Weights of a small GPT-style language model, trained from scratch on English Wikipedia.
Training: a variant of Adam for these matrices, 563M tokens, 8593 steps.
Each number is 200 + 40 x the weight over its row's rms, rounded and kept within 0 to 999. Layers, rows and columns count from 0. The size before them is the row's rms in percent of the matrix's.

# layer 5 attention output (transposed), 1152x768, rms 0.0278, rows 88-109, columns 352-383
104,240,237,179,126,196,167,211,153,158,202,182,222,184,186,221,208,275,212,162,230,205,223,168,230,219,241,218,184,244,183,186,139
106,269,201,112,221,209,149,244,285,175,191,164,179,201,169,212,182,155,213,177,224,163,275,215,220,258,175,177,252,236,237,173,205
107,231,164,236,206,164,193,228,201,242,199,256,228,242,190,142,220,232,224,217,198,189,204,200,243,205,228,217,181,214,117,217,203
108,252,172,218,242,158,185,160,188,185,171,178,174,139,154,170,178,264,204,119,159,152,196,250,229,159,159,293,176,206,168,177,253
107,197,265,239,233,165,154,166,217,113,281,173,230,161,288,136,143,189,207,198,162,206,138,223,242,280,205,229,173,188,144,278,227
101,253,270,200,202,124,197,145,218,158,190,203,158,192,167,183,185,177,219,177,238,151,207,218,136,200,164,130,151,176,109,186,166
109,198,186,197,194,136,237,215,192,266,176,221,195,202,166,222,243,300,250,204,218,205,179,194,165,240,190,269,203,268,140,154,167
098,217,243,150,205,138,140,194,216,192,184,209,200,222,207,163,161,194,197,172,209,164,186,248,200,198,139,278,205,230,257,166,204
101,249,219,110,174,259,171,273,208,176,222,229,237,186,164,179,180,275,283,197,128,165,261,179,254,209,260,191,241,220,169,240,114
108,231,238,204,140,262,172,91,192,182,151,185,222,197,214,178,243,178,174,233,144,204,196,197,223,117,195,199,241,148,181,220,269
110,154,227,179,198,188,246,232,162,142,218,236,174,225,269,173,151,223,191,216,180,198,246,175,273,191,185,194,176,252,137,233,225
107,228,216,157,167,191,243,138,275,233,145,202,197,183,169,173,202,197,188,223,209,181,201,141,128,273,187,199,261,236,193,251,234
097,166,184,182,193,158,175,152,243,161,174,219,209,225,192,258,181,260,145,168,296,160,217,196,190,172,268,189,255,199,214,233,198
100,160,190,181,159,204,244,195,232,170,223,257,208,164,148,144,159,225,241,174,206,183,213,193,149,205,243,260,173,173,191,192,109
103,218,249,158,171,179,194,328,219,200,207,244,148,161,244,129,206,210,174,203,186,122,257,220,202,211,202,292,130,165,232,188,233
109,202,264,230,159,228,174,115,134,237,210,176,187,251,204,253,189,154,228,213,195,199,221,206,195,176,172,223,207,220,192,170,127
104,282,146,189,224,152,156,211,220,207,193,171,225,240,257,231,175,183,138,181,208,232,248,243,187,149,218,93,183,222,152,224,205
105,214,296,209,162,147,218,172,207,144,242,169,216,203,222,223,182,260,194,204,136,139,241,159,246,188,202,195,172,253,174,177,204
107,224,247,182,206,190,126,167,205,215,159,153,230,209,201,260,215,169,163,197,222,183,248,203,159,188,184,250,198,219,261,162,160
111,250,220,166,180,192,224,238,213,234,248,178,188,210,248,250,244,224,214,199,239,185,205,226,280,198,240,126,216,287,167,217,167
104,271,198,213,201,200,137,123,203,191,185,215,173,168,233,209,208,222,227,198,201,224,205,162,228,152,132,258,193,193,195,155,164
108,245,189,184,169,214,166,202,148,151,155,215,174,221,270,183,178,189,255,151,216,222,157,156,173,225,212,191,158,213,226,205,200
# layer 5 attention value, 1152x768, rms 0.029, rows 89-109, columns 352-383
090,116,182,168,178,184,238,256,200,214,227,213,199,248,170,240,223,216,258,253,262,181,183,171,220,251,233,178,183,167,239,166,255
094,156,236,280,201,234,207,210,217,264,214,222,212,165,133,212,219,189,178,119,197,183,187,196,190,198,174,230,138,238,282,242,123
089,217,270,258,139,152,163,193,167,176,209,233,247,188,210,258,158,191,200,182,200,214,184,157,206,291,200,198,186,241,183,306,228
081,225,179,156,123,215,193,171,110,231,142,158,215,216,227,270,166,202,164,241,155,203,172,253,220,175,175,170,185,180,233,205,215
084,184,267,235,243,267,220,199,174,247,167,166,189,217,239,216,266,217,184,292,159,195,178,204,175,225,232,260,259,216,128,213,184
090,140,202,208,224,237,123,216,221,197,207,187,191,247,174,176,160,174,111,229,161,260,177,208,197,166,259,141,186,187,211,273,178
089,183,274,209,168,248,264,152,210,203,108,163,135,227,187,179,132,270,192,286,164,267,193,169,211,156,188,144,204,214,236,249,159
086,219,193,146,146,175,140,227,171,170,241,238,179,185,243,206,202,197,213,69,211,217,186,111,226,264,176,227,260,212,264,224,215
090,180,160,273,199,156,192,175,174,246,167,135,235,191,205,201,248,243,199,202,241,201,231,241,159,164,190,213,209,196,171,224,152
089,186,169,168,181,171,190,186,164,196,221,272,207,144,171,180,242,171,198,221,172,190,236,222,184,244,235,223,186,218,203,216,237
088,133,168,282,196,264,246,147,207,201,144,204,209,239,209,195,240,185,169,250,169,172,146,215,205,163,203,195,281,209,187,177,203
079,204,271,245,183,208,203,211,245,187,247,209,185,214,157,164,266,197,266,220,147,232,126,160,194,183,217,213,148,236,201,266,168
086,220,256,188,216,281,257,215,192,225,229,227,203,216,149,195,213,121,208,195,184,240,191,246,182,201,215,203,241,277,188,206,152
088,239,234,135,212,88,184,240,182,175,176,227,178,161,132,300,206,222,219,255,181,218,238,228,242,303,186,165,245,205,263,191,231
095,130,219,164,167,131,86,217,195,185,204,260,198,197,198,163,162,252,199,189,194,139,215,136,175,221,222,180,250,170,162,215,276
089,157,205,152,204,161,260,229,223,140,113,159,210,224,149,118,211,264,219,275,260,122,206,190,202,217,203,233,217,194,230,151,154
093,172,259,261,199,247,228,175,168,281,215,191,216,233,204,152,206,169,218,274,153,215,191,246,154,227,200,169,190,167,187,236,156
094,138,240,119,210,166,140,128,253,180,309,164,165,215,187,175,141,222,216,218,197,204,208,164,150,144,188,123,221,199,206,200,200
097,147,273,219,181,209,165,218,203,119,97,175,187,220,167,203,191,250,156,171,261,209,181,167,181,245,195,230,226,173,224,185,216
085,142,113,97,274,239,265,268,269,238,215,196,249,224,233,148,266,229,219,273,255,135,223,226,184,205,182,148,151,189,228,258,171
089,196,223,191,167,211,221,185,145,139,219,242,198,239,209,190,166,183,194,235,157,188,232,188,268,270,179,196,235,200,228,181,220